python train.py --n_layer=11 --d_model=96 --n_head=3 --n_kv_head=3 --head_dim=32 --d_mlp=320 --vocab_size=2048 --activation="geglu" --norm="rmsnorm" --norm_place="pre" --norm_eps=1e-05 --positions="learned" --qk_norm=false --attn_scale=0.177 --bias="none" --tie_embeddings=true --parallel_block=false --init="orth" --init_std_qkv=0.051 --init_std_o=0.0 --init_std_up=0.051 --init_std_down=0.0 --optimizer="muon_variant" --lr=0.00759 --beta1=0.95 --weight_decay=0.0092 --lr_head=0.00484 --grad_clip=1.0 --warmup_steps=200 --schedule="wsd" --decay_fraction=0.943 --decay_shape="linear" --final_lr_fraction=0.0 --batch_tokens=[8192, 16384] --seq_len=128 --doc_mask=true --train_tokens=90240000 --steps=7888 --dataset="wikipedia_en"
Each number is 128 + 24 x the weight over its row's rms, rounded and kept within 0 to 255. Layers, rows and columns count from 0. Numbers have three digits each. The size before them is the row's rms in percent of the matrix's.

# layer 6 MLP down, 96x320, rms 0.135, rows 88-95, columns 0-79
101:107166129144116153141158161130075149115121101168103087157137093107121111164142154142121119119126141113149168120096107198150156123129140125132101135117156092159149145123145160126126168152112170128157128124131125116092123130069110133159090116
106:094161113156093114144114153114123151130107153121101156142140138167099153104118126154134107140116157122153178160125140141100150128154147151154181140100102114134115129154145116121122183114152100103164078161116132118102118134112121103129131118
097:117122114156118131102137155112130120105135101173157140166183141082127148140148121121143146165142087175158130150149104141137148087133120151132129134159108116098112150124113130086121123169136145098122126132138165123166153119124131118131132095
097:136149152128108133097167169110166136092113122120152107107165126104135128114105176155096147150146086139096110135116116132115145147149160121073111122115117136114179124141100154149157110126098069129146130136112107133129155137107124113127099132
099:117144142096139134101144113125146131128105104114067112132099107116134133147127108119144143171118109121113121085134120114146170105143161106128135144158105133103085146154130122119111140154149118110132092114115108127140105112131154121147091109
095:120119160116127091143128139137103121141182134114149116141130171124136178147143118114166114110149132101115122149102123131103144129145133079109121095091138101154194135105104090109078102118132177149118150103145100167112149178143140090162128132
099:093125166133109126135147096110135156134084147095147120141154137110149147150131141129128086127144106146120136142106156114129102112112108122085160157084156135111120118175132104128151170160141133147133115160164130141111106108131087127123086104
096:122127144119113140138124084124109178099105178123122111129130138144152140129161125066119129143153098116118150142179144130165054130136128145143140144144157098100141098166127156108154152130143111149070120151091128149105129121174145158098181132